Weights of a small transformer language model: a variant of SOAP for these matrices.
Each number is 128 + 24 x the weight over the matrix's rms, rounded and kept within 0 to 255. Layers, rows and columns count from 0.

# layer 12 MLP down (transposed), 2560x320, rms 0.156, rows 19-71, columns 128-191
[[130 107 157 158 147 163 148 144 129 139 103 127 129  78 125 125 126  58 138 133 130 113  94  84 170 132 103  93 118 119 110  89 149 101 127 167  89 119 117 130 112 112 129 112 131 121 138 169 141 134 185 137 129 176 116 138 112 125 157  89 153 127 122 105]
 [160 113 166  91 143 110 137 130 146 159 141 143 115 153 151 147 176 114  99 135 105 133 115 128 126 154 147 119 158 121 106 114 115 132 181 133 130 157  62 137 119  94 131 170 108 171  82 160  86 165 106  94 160 107 127  90 157 130 144 136 110  96 150 161]
 [151 113 118 150 111 145 145 112  95 137 139 138 158  82 122 160 147  93  89 140 104 106 114 120 129 110 123 156 128 114 104 146  90 134 101 131 127 124 121 108 133 154  78 116 117 103 126 105 125 101 133 141 141 166 127 126 152 121 115 128 150 129 122 129]
 [155 116 181 109 127 150 128 101 123 116  76 127 105  85  99 155 132 109 125 101 139 129 139 115 136  93 143 119 114 134 119 118 124 140 160 175 109 122 130 128 143 126 161 148 116 110 163 149 113 110 100 111 156 135 116 129 134 156 139 143 164 130 127 122]
 [157 159 153 142 147 112  73 120  86 113 113 159 104  87 159 133  96 174 111 130  73 155  95 114 108 103 100 142 107  80 118 128 196 129 105 124 112 140 104 131 169 118  82 106  93 132 159 152 101 165  94 146 122 116 132 122 118 122 116 130 128 138  91 166]
 [145 123  84 117 164 110 131 111 142 104 101 111  97 143 146 127 148 186 151 120 159 141 129 122 139 107 122  78 137 129 134  83 133 134 142 151 115 190 131 146 119 131 130  86 115 141 159  55 141 113  74 160 118  89 130 101 111 110 121 122 132  99 111  93]
 [119 124  99  96 151 143 124 118 145 111 169 123 140 135 142 163 152 119 170 136 126  92 125 134 134  71 127 122 133 130 114 146 135 117 123 126 115 149 131 111 157 145 120 151 159  67 106 144 121 126  96  68 139 105 154 124 146 132 109 137 155 136 165 143]
 [148 100 137 128 106 141 135 140 122 123 146 108 125 139 122 144  84 118 118 158 111 126 161 163 116 108 113 199 121 136 108 155 109 129 113 128 164  78  80 129 122 164 179 127 145 169 111 143  88 142 141 134 123 160 153 129 164 151 127 151 104 152 122 109]
 [105 113 131 114 136 138 136 175 163 128 145 168  96 159 102 134 112 116 124 133 111 113 149 145 119 119 143 140  79 167 140 107 152 105 141  98 106 124 115 102  65 114  87  98 100 142 154 139 161 158 115 147 108 124 138 146 138 102  96 120 151 108 111  96]
 [171 188 121 146 104 115 104 149 128 107 175 133  95 119 147 116 106 146 129 114 162  95  89 107 115 142  46 142 106 156 145 102 140 138  95 140 142 148 171 110 104 120 127 140 101 127 132 154 176 133  99 139 143 126 121 147 123 134  79 160 115 130 161 116]
 [148 118  95 122 159 144 140 152 117 142  95 123 137  83 116 112 153  93 124 119 116 125 122  96 155 140 116 153 160 130 159 127 106 116  98 155 137 153 146 103 111 126  87 137 128 151 107 132 151 142 136 148  97 128  94 148  90 156 122 134 129 154 161 154]
 [130 114 148 112 138 133 100 128 177 114 132 137 106 136  98 163 120 162 155  41 117 119 138 144 166 119 126 106 164 147  99 119 131 122 116 143 104 125 110 154 114 140  79 143 153 142 139 126  80 124 161  91 143 120 139  90 189 157 156  79 147 129 110 146]
 [118 136 147 139 103 174 108 169 136 128 128 135 102 112 135 121 136 134 144 126 105 129 118  99 166 114 107 111 155 115 151 143 141 119 152 184 149 121 113 156 119 116 123 133 148 126 145 156 131  98 163 152 133 156 122 170  93 135 108 149 102 168 145  90]
 [156 136 130 125 160 182 131  93 144 175 126 101 147 142 107 162 124  31  84 123 129 102 135 143 110 131 141 140 107 133 122 147 106 100 133 111 107  82 149 123 116 127 103 121 112  87 157 131  97 128 125 137 124 152 132 152 124 136 161 142 105 149 166 139]
 [111 104  65 131 139 118 123 103 142 111 124 154 143 127 129 158 159 129 173 137 105 139 170 112 129  85 131 128 143 113 114 135 154 160 152 124 118 135  69 101 127 123 136 139  72 129 126 127 149 137 152 167 137 144 113 147 164 128 129 100  98 151 151 123]
 [161 140 131 127 168 135 148  93 113 131 123 154 141 151  84 139 160 127 101 164  67 111 128 146 134 114 123 127 129 144 148 147 118 143 138 130 170 115 125 142 120 123 115  97 153 172 153 141 121 136 131 112 100 160 111 111 135 112 150 121 135 169 145 128]
 [130 116 132 145 119 108 108 156 113 143 173 125 186 146 104 134 146  68 129 132 131 100 103 128 133 112 140 118 128 108 131 129  71 136 165 109  62  88  98 149 151 122 130 160 139 125 124 115  97 140 148 122 134  77 145 121 173 106 157 128 138  93 142 166]
 [107 131 102 132 103 120 141 148 135 124 118 126 134 157 109 105 140  93 152 113 141 102 129 129 102 103 131 119 109 113 126 173  99 138 132 143 130 112 106 102 123 129 157 123  94 143 144 119 144 131 101 153 114 134 139 136 138 147 112 132  97 124 119  86]
 [118 159 118 104 174 178 120 150 149 138 166 138 133 173 102 140 133 151  83 129 162 135 130 149 149  92 106 123  83 107  89 109 132 126  81 110  71 122  97 121 153 138 141 108 110 164  91 145 106 151 119  97 107 178 126 167 161 119 134 148  91 121 121 124]
 [148 138 113  91 124 143 187  98  69 109 122 148 140 152 145  83 113 153 162 124 125 126 125 126 111  89 147 173 166 103 126 138 141 153 116 107 127 136 111 118 175 138 124 172 193 128  98 178 121 138 111  95 105 133 143 128 129 118 191 101 136 114 110 120]
 [145 147 148 119 115 118 162 174  75 114 142 157 154 114 124 129 115 153 126 150 107 160 140 131  94 148 146  97 154 108 120 107  95 169 142 142  86 118  87 110 160 123 126 144 134 122 124 127 108 184 151  92 143 154 102  99 103 153 137  95 129 124 114 161]
 [114 159  97 112  94 176 150 135 141 147 122 139 155 136 160 126 126 180 102 135  87 146 147 114 111 158 156 120 152 119 111 106 114  82 130 116 137  90 119 145 118  84 104 124 125  69 107 156  99 155  79 135 116 126 110 131 153  86 119 143  95 111 102 146]
 [150 124 130 121 115 162  97 105 171 137 129  95 141 127 138 134 166 120 141 104  96 124 118 112 140 130  95 132 113 112 113 117 110 131 122 125 110 131 113 163  90  99 102 142 144 130 156  87 122 113 124 105  89  94 150 140 129 129 136 153 117  97 131 146]
 [139 127 174 129 140 135 116 123 138 176 127 112 146 128 102 134 148 179 123 142  81 161 134  96 155 117 128 155 157 101 110 106 135 131 153 156 127 132 110  83 154 118 167 137  66 120 132 115 132 144 145 104 116  97 133 122 142 107 116 114 124 170 145 155]
 [152  97 152 155 151 161 142 139 101 155 150 147 159 151 147 110 123 140 114 112 145 139 127 153 119 116 142 103 126 136 106 118 118  90 187 169 109 178 167  93 154 161 132 144  88 128 106 109  86 127 163 141 188 118  79 133 140 154 122 138 132 124 149 132]
 [122 109 122 112 128 127 106 179 138 119 101 143  90 163 120 119 116 116 136 148  91 112 112 138 138 143  96 126 126 132  99 115 142 128 137 104 153 136 157 113 106 133 119 161 108  95 170 121 162 117 141 134 111 132 109 119 148 147 127 127 122 116 109 150]
 [130 144 153 142 131 113 113 122 106 102 127 124 133 105 110 108 101  88 143 114 128 128 136 127 102 126 143 113 121 126 118 106 142 135  99 116  99 122 127 169 174 105 129 117 115 131 108 155 144 139  87 142 119 141 124 117  89 106  96 153 132 117 117 138]
 [168 133 163 144 121 131 126 124 175 138 129  82 114 157 110 126 103 113 156 126 159 125 158 132 121 143 114 123 161 109 153 109 108  97 150 115 134 125 127 112 140 151 129 105 133 155 134 112 131 147  88 120 118 124 139  87 138 106 124 132 102  95 117 130]
 [126 189 136 139 115 111 159 101 136 114 114 111 119 151  76 187 149 157 130 132  58 100 138 158  96 122 143 162  89  68 172 118 156 149  70 110  89  99 116 126 101 151  89 134 142 111 161 132 128 144 133  97 118 181 118 133 121 152 128 153 125 121 167 136]
 [145 100 141 142 123 127 113 136 129 124 141 150 158 115 143 128 159 127 112 111 159 150 130 140 154 132 134 141 129 159 132  86 100 132 147 128 190 141 117 104 118 142 126 150 100 101 135 134 131 111 136 111 112 133  96 100 102 156 141 105 151 142 106 165]
 [125 153 148 160 110 130 135 119 147 135 117 135 134 124 147 148 118  82 136 124 113 142 125 108  97 146 118 112 137 112 115 122 109 120 145  66  94 113 162  89 150 152 169 140  94 132 113 110 138 112 169 133 140  86 148 121  99 136 142 161  88 132 147 167]
 [170 149  85 129 129 112 152 148 119 104 102 141 134 129  97 119 108 135  73 171 131  99 112 145 157 149 142 150  80 223 107 168 157  83 114  59  75 105 166 112 171  88 162 151 156  93 185 122 159 135 120 134 131 120 152 131 150 124 147 118 150 153 157 127]
 [126 136 140 193  90 127 128 145 125 150 163 127  95 136 140 158 135 113 109 131 165 109 126 128 119 120 114 117 124 111 131 132 105 113 174 127 137 144 147  91 113 131 156 131 110 129  94 115 112 145 141 115 158 155 169 115 132 125 145 144 150 105 161 131]
 [111 117 164 128 139 157  75 156 106 160 133 164 146 139 117 155 120 138 146 114 147 148 149 104 123 127 145 123  96 119 177 140 159 133 156 143 146 102  98 144 135 121 134 126 111 153 133 109 142 139 138 144 125 113 134 115 139 193 136 173 158 129 115 136]
 [ 78 148 142 124  97  97 132 129 129 178 101 141 134 177 145 179 141 112 136 138 130  96 108 135 126 130 127 118  94 125 119 127 138 142 107 144 119 126 122 150 143 120 116 122 120  56  86 131 109 137 155 142 154 159  86 117 114 116 115 137 141 116 151 112]
 [155 145 158 131 103 134 135 127 144 127  84 110 126 140 197 154 113 157 107 134 125  81  98 161  72 148 147 112 162 125  99  76 116 172 136 107 140 119 177 114  94 154 139 194 138 113 173 158 112 123 101 132 150 141  56  87 149 147 133 110 115  95 143 136]
 [102 160 124 142 155 126 192 162  98  83 161 115 169  89 121 130  94 173 144 124 168 120 115 125 135 108 114 122 162 151 136 179  76 129 114 126 142 119 106 129 147 131 153  98 151 147 109 121 125 125 167  97 119 140 194 103 109 146  91 141  85 107 110  70]
 [177 163  97 101 118 158 130  99 170 117 112 137 150 160 111 112 103 139 180 174 121 117 117 153 126 119 150 152  92 142 157 127  63 114 120  96  76 136 154 118  83  97 165 177 140 118  93 158 116 152 182 139 163 177 106 128 153 116 113 135 104 139 142 128]
 [120 140 123 175 163 149 121 139  80 152 143 145 180 150 109 131 120 157 173  74 176 138 140 129 141 124 106 151 150 144 153  94 135 174  77  97 121 106 191 122 140 124 131 163 122 121 137 100 148 139 151 133 145 155 119 114 116 143  93 134 119 137 118 132]
 [168 191 162 140 108  82 107 115 141 137 156 127 144 150 126 141 111 171 139 119  83 119 113 157 167  90  84 100 126 129 112 119 134 201 119  92 151 110 148 111 138 109 101 144 133 137 150 168 163 160  98 132 127 122 112 152 135 159 191  97 122 109 133 155]
 [127 133  72 142 141 131 119 134 138 166 129 115 122 146 167 146 159 110  95 100 124 126 101 119 130 106 110 125 137 119 149 154 135  78 108  66  99 167 161 146  76 136 157  99 142 129 103 162 107 152 137 119 144 127 132 139 123 146 139 142 144 112 136 117]
 [120 124 104 139 124 112 131 124 134 113 196 111 158 136 106 144 138 119 143 117 138 114 147 102 123 143  87 157 146 142 134 115 119 131 104 132 142 164 138 116 101 124 132 131 113 106 109 163 144 163  98 140 136 100 178 124 110  92 134 105 180 173 112 154]
 [133  97 134  70 111 123 149 113 112  74 139 142 124 102 135 135 133 129 161  87 112 128 134 158 153 143 137 119 129 130 137 117 139 137  87 146 171 148 114  99 122 134 147 115 155 123 113 126 146 111 111 124 115 128 100  98 122 143 114 132 125 148 107 171]
 [154 135 116 169  86 133 105 136 139 153 135 142  78 132 129 129  89  83 116 119 121 104 114 118 111 138 135 110 132 107  79 118 132 114  82  99 114 138 112 118 144 102 133  99 122 159 115 150 159 155 125 132 153  98 112 151 108 120 131 128 146 143 138 141]
 [ 69 118 118 122 111 128 125 111 106 160 133 155 137 176  97 173 142 140 108 106 123 152 134 110 128  89 120 137 119 125 122  75 158 126 161 168 142 151 149 103 134 109 143 136 152 102 161 144  91 143 102 153  96 154 132 169 147 122 124 150 175 118 152  95]
 [140 134 135 125 141 132 143 140 141 132 176 141 144 139 154 135  60 155 114 108 143  97 101  87 123 179 134 115 148 120 140 147 127 130 111 118 108 126 114 143 101  83 119 129 109 165  97 141  98 142 123  97 173 137 107 102 109 149 115  99 107 140 117 113]
 [140 112 118 144 196 141 155 164 143 147 127 123 131  92 120 102 145 141 109 139 146 166 137 146 100 120 148 105 142 125 140  88 126 119 131 164 148 141 154 149 129 135 158 100 128 166 155 111 133 117  95 115 145 111 153 137  85  89  93 108 106 114 175 113]
 [ 73 165 148 111 140 141 122 116 131  82  91 153 128 165 143 129 139 211 125 129 135 109  83 123 170 116 126 106 151 124 135 117  96 128 147 156 132 112 149 132 141 121 110 112 145 138 144 173 138 125 138 175 143 112 148 159 134 117 130 102  93 131  87 154]
 [121 161 144 116 141 121 130 121 105 128 117 152 153 118 138 125 118  79 123  45 129 135 160  99 109 166 144 101 135 145 127 136 108 130 139 101  84  99 149 133 197 123  99 122 136 108  97 119 220 148 104 121 120 123 101 160 113 101  90 130 156 113 147 118]
 [142 106 131 186 133 143 136 111 116 136 137 133 125 108 167 106 119 114 132 117 132 153 152  65 129 129 108 138 139 121 133 150  95 112 151 138  89 161 137 112 161 139 122  94 123 135 133  94 156 115  94 141 102 174 112 134 172 145 124 106 146 105 142 138]
 [108  75 131  85 130 146 134  89 161 135 111 108 101  78  91 167 123 122  91 146 113  97 112 138 110 157 104 114  83 127  95  99 146 150 165 130 161 144 111 164 133 106 113  96 139 149 126 159  97 161 132 126 131 118 130 119 142 154 129 153 157 145 130 102]
 [102  91 113  54 123 160 121 145 140 132 139 108 163 152 155 125 103 123  65 131  93 125  97 129 103 142 143 118  98 119 142 118 155  89 130 142 127 125 146 102 117  89 105 134 136 133 116 136 175 110 123 155 137 131 120 174 139 122 153 122 156 143 134 116]
 [126 121 102 110 176 149 126 125 121  94 148 116 124 111 111 129 158 130  83 124 137 147 123 105 109 115 153 149 161  62 159 147 128 118 150 147 102 115 156 168 122 112 144  86 105 104 105 118 145  96 112 150 191 125 118 117  97 139 143 130 126 116 107 116]]
# layer 12 MLP up, 2560x320, rms 0.153, rows 20-71, columns 128-191
[[121 102 165 156 124 122 137 142 163 135 109 126 109 129 164 114 118  89 159  94 160 106  95 122 127 144 102 136 131 121 141  95  92 114 104 155 101 110 132 131  86 123 134 108 132 151 144 162 138 103  92 162 157 112 132 144  69 102 119 139 128 119 121  93]
 [125 136 144 116 150 124 124  88 116  92 165 154 134 111  83 153 146 146 166 128 148 126 124 119 139 103 164 125 147 110 111  93 105 149 134 148 105 155 105  84 164 137 126 103 107 110 122 148 178 131 148 130 144 143 153 134 135 170 171 135 130 109 129 105]
 [ 61 136 138 129 166 144 125 177 142 126  93 130 146 134 164 149 126  77 136 106 130 156 126 106 135 136 121 128  85 102 127 121 109 126 163 126 120 120 133 153 121 174 100  95 124 133 116  83 155  84 174 170 118 141 126 156 120 119  91  72 105 158 135 105]
 [140 126 134 144 113 111 156 117 124 116 111 109  88 107 140 126 159 114 121 100 125 129  56 146 107  92 125 119 109  95  99 111 136 119 139 109 136 135 148 140 152 131  97 104 148 107 176 129 123 113  94  89  71 137 142 128 131 143 159 138 112 137 187 140]
 [ 92 131  78 140  71 134 149 181 120 127 143 106 126 124 123 152  96 146 135 189 115 132 130 159 103 102 163 159 115  90 120  93 106 124 151 154 173 138 184 159 117 144 151 128 145 100 150 184 141  79 143 156 136 103 119 135  99 141 107 108  99 144 101 112]
 [106 151 103 131 169 124 162 103 164 127 150 131 102 142 130 123 127 129 128 143 116 173 135 154 147  74  83 128 107  87 124 123 119 102 128 133 158 168 179 129 104 100 131 148 161 130 121 118 132 103  82 111 144 151 180 128  77 109 121 134 146 168 118 103]
 [140 113 125  94  95 165 158 150 173 146 126 174 141 105 156 121 105 107 111 132 116 113 123 110 134 115 135 139 143  93 137 149 133 166 117 108 170 122 143  92 128 145 129 123 136 107  95 144 132  95 107 122 115 124 128  93 137 105 136  94 159 115 107 136]
 [ 75 133 122  85 131 156 141 130 111  88 136 100 146  99 117 116 127 124 143 129 146 155 130 139 131 119 127 135  84 110 131 117 135 104 130 146 170 115  98  90 128 117 140  67 181 149 103 126  87 140 132  70 129  90  95  90 155 150 135 150 105 141 119 151]
 [124 113 115  76 135 107 173 123 123 141 160 158 118 115 122 152 129 133 132 157  73 155 159 126 132 203 137  85 106 131 145 117 102 167 128 141 171 133  93 163 174 142 172 127 141 120 129 135 121 133 116 152 112 108 137 181  94 103 126 105  93 139 116 113]
 [125 140 121  94 141  81 106 120 186 141 132 106 154 114 121 129 144 129 151 103 142 154  79 132 139 137 119 112 143 149 106 150 164 119 119 142  80 124 119 125 113 118 110 156 128 147 140 173 148 154 134 107 121  96 132 127 142 113 157 111 129 183 158 131]
 [113 122 152 124 114 130 148 103 125 213 109 146 143 101 127  85 114 139 135 122  91 137 134 153  98 162 136 121 134 119 130 132 153 111 140 130 143  79  89 160 103 116 133  66 115 145 127 175 145 158 151 143  98 112 140 142 136 132 119 126  76 126 177 140]
 [100 157 130 108 124 138 103 113 111 139 130 119 135 163  99 126 124 158 142 112 121 130 143 130 154 126 150 124 118 161 144 139 128 126 147 154 115 125 137  71 102 141 162 141 126 116 165  75 142 139 130 149 119 134 125 138 126 143 116 158 143 104 122  81]
 [107 141 118 102 118 132 123 158 143 167 109 119 135 131 111 113 138 122  98 113 148 128 160 102 144 135 152 116 127 128 141 115 153 102 115  95 103  99 153 160 146 165 190 152 110 156 132 122 160 122 138 139 107 131 132 120 113 120 143 137 105 146 169 107]
 [ 92 118 125 144 122 121 177 128 115 121 117 100 139 137 131  90 136 122 150 114 200 141 137 129 121 113  99 102 153 137 155  65 150 166 169 114 166  92 153  94 134 128 149 134 110 113 106 137 116  96 136 155 146  76 123 126 170 102  64 145 132 120 114 118]
 [153 117 127 113 120 116 100 103 121 101 123 140  80  91 142 124 119 142 159 117 126 103  93  95 150 107  78 171 123  87 121 140  96  91  87 172 103  87 102 104 131 134 110 169  96 110 142 108 149 164  96 130 118 132 109 155 147 125 105 145  95 135 116 113]
 [163 123 100 130 129 113 153 104 133 167 155 110 169 137 152 150 143 108  94 122 137 129 111  83 127 141 133 108 146 118 153  88 117 161 105 114 129  76 154 119  94 105 127 178 104 166 122 116 124 133  89 128 120 103 146 153 140 111 180 157 123 144  91 130]
 [187 106 139 121  79 133 161 159 119 178 113 128 110 145 154  74 107 127 136 171 132  69 113 136 127 106 118 160 134 147 142 139 121 132 114 113 136 126 128 146 145 125  94 151 104 146 125 156 108 150 147 100 144 109 121 127 166  86 170  73 142 158 134 117]
 [ 68 133 110 120 126  95  94  95 154 124 122 165 146 100  90 149  89 126 101 156  94 132 145  84 157 155 157  87 127 105 128 126  95 171 102 116 126 125 108 114 118 142 123  89 147 138  92 143 136 151 151 161 100 138 146  53 113 113 132  68 113 157 141 168]
 [155 179  96 147 117 100 113 107 125 129 156  98 116 137 180  37 130 134 136 144 144 146 139 154 152 119 151  81 140 169 148 157 146 155 127 133 166  95 127 121 140 164 162 122 133 141 192 128  93 101 137 128  78 143 119 139 107  91 152 175  90 135  84 150]
 [151  89 153  91 131 141 154 123 139 168 132 103 108  98 107 157 121  95 137 142 121 122 160 122 154 134 141 123 105 119  90 118 120 133 146 169  99  93 148 147 121 125 107 190 105 109 125 151 171  87 129 159 137 127 183 152  93 113 122  93 125 167 131 142]
 [113 114 134 103  96 135 121 130 106 148 116  52  95  83 149 152 125 121  85 190 131 146 147 136 147  83 141 144  73 162 108 112 149 145 148 116 139 168 116 127 128 137  98 119 142 142 148 142 136  99  68 165 139 108 192 115 159 156 106 104 110 107 109 103]
 [180 112 129  95 143 162 124 146 145 135 147 124 112 118 142 150 101 120  99 127 158 129 148  83 173 139 159 138 115  93 152 121 127  88 141 168 105 138 146 122 127 116 137 117 158 112 155 134 142 163 126 180 187 119 135 161 136 126 149 122  82 166  81 142]
 [102  89 131 119 170 146 121 144 145 116 168 148 138 152 122 121 134 144 175 122 120 124 109 153 142 111 141 146 142 177  97 126 102 112 104 156 156  79 114 116 136  83 145 127 122 105  64 121 106 159 144 146 121  88 132 120 125 116 124 146 125 140 123 100]
 [114 112 124 119 181  94 132 120 106  93 126  87 105 111 159 159 150 154 115 158 113 129 116 145 114 136 118  70 122 115 128 144  91 110 106 130 127 143 113 135 154 161 134 168 114 131 133 159 150 138 133 149 151 121 160 133  94 131  96 106  92 120 142 116]
 [118  67 147 143  94 105 123 127 114 121 152 109 159 148 120 142 154 128 129 164 122 123 135 145 174 129 113 115 125 115 141 148 109 126 113 184 101 148 146 147 124 155 136 150 198 137 147  54 150 154 136 146 147 133 165  94 114 131 103 127 115 150 130 150]
 [158 132 136 131  80 101  93 119 121 131 123 149 126  93 110 117 153 160 128 126 160 140 141 154  86 135  67 140 143 111 139 120  98 133  83 125 160 118 104 102 105 127 137 106 169 136 143 114 149 151 110 154 118 112 115 151 136 114 127 155 127 168 136  78]
 [139 117 147 126 117 116 173 111  56 131 140 121 130 142 151 120  98 137 123  83  87 133 133 141 111 126 131 103  79 193  93 139 191 121 124 128 118 155 113  96 131  93 169 144 152 142 118 133 146 114 133 115 169 168 137 123 124 106 111 145 123 165 158 115]
 [129 123  88 121 134 116 170  95 106 100 140  87 115 113 160 163 121 164 133 107 147 136 136 118 112 142 145 127  98  97  88 122 111 103 151 112 112 101 147 131 167 108 185 149 146 119 126 120 136 154 116 143 117 185 118 142 113 130 133 107 127 143 145  96]
 [157 129  85 109  96 153 140 115 150 157  74 159 139  93 169 152 149 139 124 157 135 168 166 139 147  86 126  96 149 117 109 163  94 110 152 100 129 131 104 120 150 118 115 123  98 175 164 109  77  95 108  99 175 123 128 127 109 159 145  93  99 141 143 128]
 [110 116 118 118 137 118 139 153 132  78 143 167 132 121  82  81 123 103 118 125 133 143 176 166 124 136 136 200 132  96 116 163 160 137 124 167 128 152 109 161 173 160  98 117 109 136  92 126 147 105 147 119 139 103 151 130  88 145  93 129 122 159 117 119]
 [113 135 129  93 117 187 154  82  71 135 126  87 129 114 133  83 121 115 118 155 105  84 115 106 117 143 166 126  93 122 106  96  98 145 119 144 125 201 102 148 166 141 151 138 112 126 149 137 149 100 151 134  96 118  83 115 137 124 127 149 168 126 128 119]
 [125  96 139 109 144 111 130 101  66 176 130 134 101 122 158 136 138 128 137 148 107 152 151 113 129  90 112 148 131 116 130  98 101 142 136 146 147  88 113 115 143 141 133 179 128 183 144 123 114 139 150 118 101  72 164 157 104 136 148 160 175  99 131 126]
 [121  75  73  99 130 140  96  91 141 127 117 166 129 129  74 101 146 139 120 130 140  94 180 116 145  77 129 120 106 150 109 146 132 121 121 125 115 114  72 103 121 135 134 127 129 150 128 136 142 144 130 131 112 131 138 189 142  98 110 133 171 128 122  94]
 [183 110  97 131 163 209 138 119 147 139 101 142  65 111 141 169 138 164 114 125 134 150 151 134 130 127 152 104 120 124 131 127 146 114  98 125 134 146 153 167 119 145 155 139 129 114 144  88 123 157 185  94  89 107 130 104 142  72 124 148 104  99 101 148]
 [132 142 127 129 118 123 161 103 110 122 144 108 163  96 129 134 144 145  97  83 170  92 145 135 140 179 113 150 112 176  81 114 112 152 129 125 123 155  97 104 147 104 185 131 164 169 119 140 140 132  72  81 135 135 117 138  93 122 146  79 134 113 136 125]
 [155 142 152 126 159 120 146 147  97  66 136 134 122 133 113 153 122  95 186 131 158  94 136 137  86 116 114 151 147 154 136 137 127 105 150 166 119 122 140 158 110 126 130 101 159 174 131 135 146 136 138 172 118  66 145 154  98 129 102 138 154 105 173 123]
 [120 145 140  99 123 142  94 135  65 169 119 181 128 100 165 113 111 151 112 138 116  87 117 148 155  92 134 104 141 146 106 141 127 112 134 176 141 101 111 112 160 155 135 140 107 136 123 125 107 140 131 167 110  94 108 122 141 163 160 165 132 130 108 106]
 [168 114 132 117  90 122 130  91 109 162 135 137 112  92 147  90 122 122 118 131 138 126 127 166  97 160 136 126 183 115 158 114 106  98 119 176 184 142 117 114 160 117 137 154 125  97 106 101 161  74  74 122 111 141  99 118  98 121 135 120 147 154 110  79]
 [145 120 138 132 138 113 105 143 125 139 142 100 135 109 127 138 117 101 119 121 106  92 137 106 145 154 129  90 126 159 129  69 109 114 176 155 116 141 131 138 135 136 105 186 122  73  85 117 113 143  89 146 119 148 164 118 146 130 153 167 139 114 146 140]
 [125 106 113 125 178 141 161 123 129 143  93 141 143 126 126 127 136 113 155 117 101 132 156 119 120 130 161 118 132 146  80 130 121 126 117 105 170 148 120 100 126 130 136 115 120 104 144 135  81 150 132 144  96  99 153 104 130 102 172 134 141 119  77 130]
 [119 106 135 130 132 109 117 123 154 146  89 138  96 123 167 133 136 128 131 124 136 142 100 129 148 149 112 168 149 135 108 117 105 123 146 117 104 123  83 154 112 117 126 135 106 163 154 128 124 126 160 154 137 112 113 134 119 150  70 160 132 139 100  98]
 [161 114 107 161 116  89  96 127 145 134 123 123 157 123 123 172 122 114 154 132 138  89 116 121 110 117 167 125 142 116 135 177 125 122 147 133 146 144 131 127  93 133 101 114  99 156 152 142 136 119  94 155 159 124 128 134 139 108 121 110 107 141 175 116]
 [163 135 119 107  94 152 109 149  93  84  88 112 157 136 124 123  99 160 136 130 130  97 157 144 161 136 134 102  90 163  86 121 108 182 137 157  89 138 107 114 134 155 153 109 113 147 120  82 130 132  83 115  95  90 114 140 107 145  89 127 113 170 135 160]
 [158 140 156  70 131 122  94 105 116 155 118 196 149 136 169 123 128 126 124 145 119 178 127 133 113 150 164 143 137 126 114 130 170 164 104 153 101 120 111 130 171 140 143  78 128 131 180 113 162 101 132 156 141 165 147 115 115 172 146  77 160 133 129 148]
 [139 136 156 149 115  67 138 138 149 147 138 110 128 114 103 151 159 114 138 139 142 161 158 132 173  75 129  84 141 120  98  90 149 155 132 144 120 123 117 135 131 135 107  66 145 123  98 121 142 118 131 118 125 162 152 132 172 126 148 134 142 130 121 129]
 [111 115 126 128 110 143 146  80 128 151 134 120 123 155 113 139 135 125 109 105 120 169  85 117 127 117 124 129 122 126 116 129 203 152 145 147 142 117 127  96 151 154 111 145  74  84 117 138 159 111  97 111 109 122 148 122 126 127 135 134  70 104 113 146]
 [ 94 141  86 148 108 160  83 107 158 178 114 130 132  99 166 146 184 117 157  89 134 120 152 126 120 130 167  89 147  97 124 111  88 166 179 142 139 122 106  98 139 146 144 139 168 113  85 104 151 130 164 154 130 135 117 169 143 152 140 108 129 181 122 122]
 [154 145 143 132  74 114 159 184 124 160 129 170 116 157 108  98 101 136  99 160 126 114 109 133 141 125 139 129 130 168 120 127 102 111 146 135 166 124 137 144  93  90 157 119 169  91 156 110 134  98 110 107  99 120 162 131  64 163 165 127 106 151 156  94]
 [130 120 157 121  92 162  75 148  77 121 127 115 149  86 132 116 171 113 145 154 152 156 129 110 169 116 138 179 163 144 137 146 153 128 117 136 136  93 122  95 124 187 130 104  97 106 125 149 145 142 127 105 171  89 107 115  97 117 120  89 115 142  73 107]
 [136  86 128 150 119 146 162 138 115 124 110 130 184 123 130 148 116 154 126 127  91 109 122 134 139 117  97 130  95 129 137  92 113 144 100 132 114 123 103 152 170 160 126 172 168 128  99 160 130 115 167 151 117 125 141 140 133 159 148 131 125 115 149 158]
 [138 136 128 102 146 114  76 123  86 114 159 141 145 133 166 134 128 133 146 135 125 131 155 154 141 119 131 130 107 148 158 163 111 216 141 163 148 188 161 115 169 132 191 145  80 106 104 146 113 125  84 153  70 121 103 110  93 110 150 130 149 129  97 190]
 [151 145 115  85 106 134 147 134 116 139 127 111 146 146  53 111 130 157 125  85 101 124 120 152  88 144 127 130 163 146 178  92 101 115 121 139 128 135 116 119 119 114 165 144 121  96 113 171 146  61  98 150 114 119 123 135 133 151 140 157 141 138 154 109]]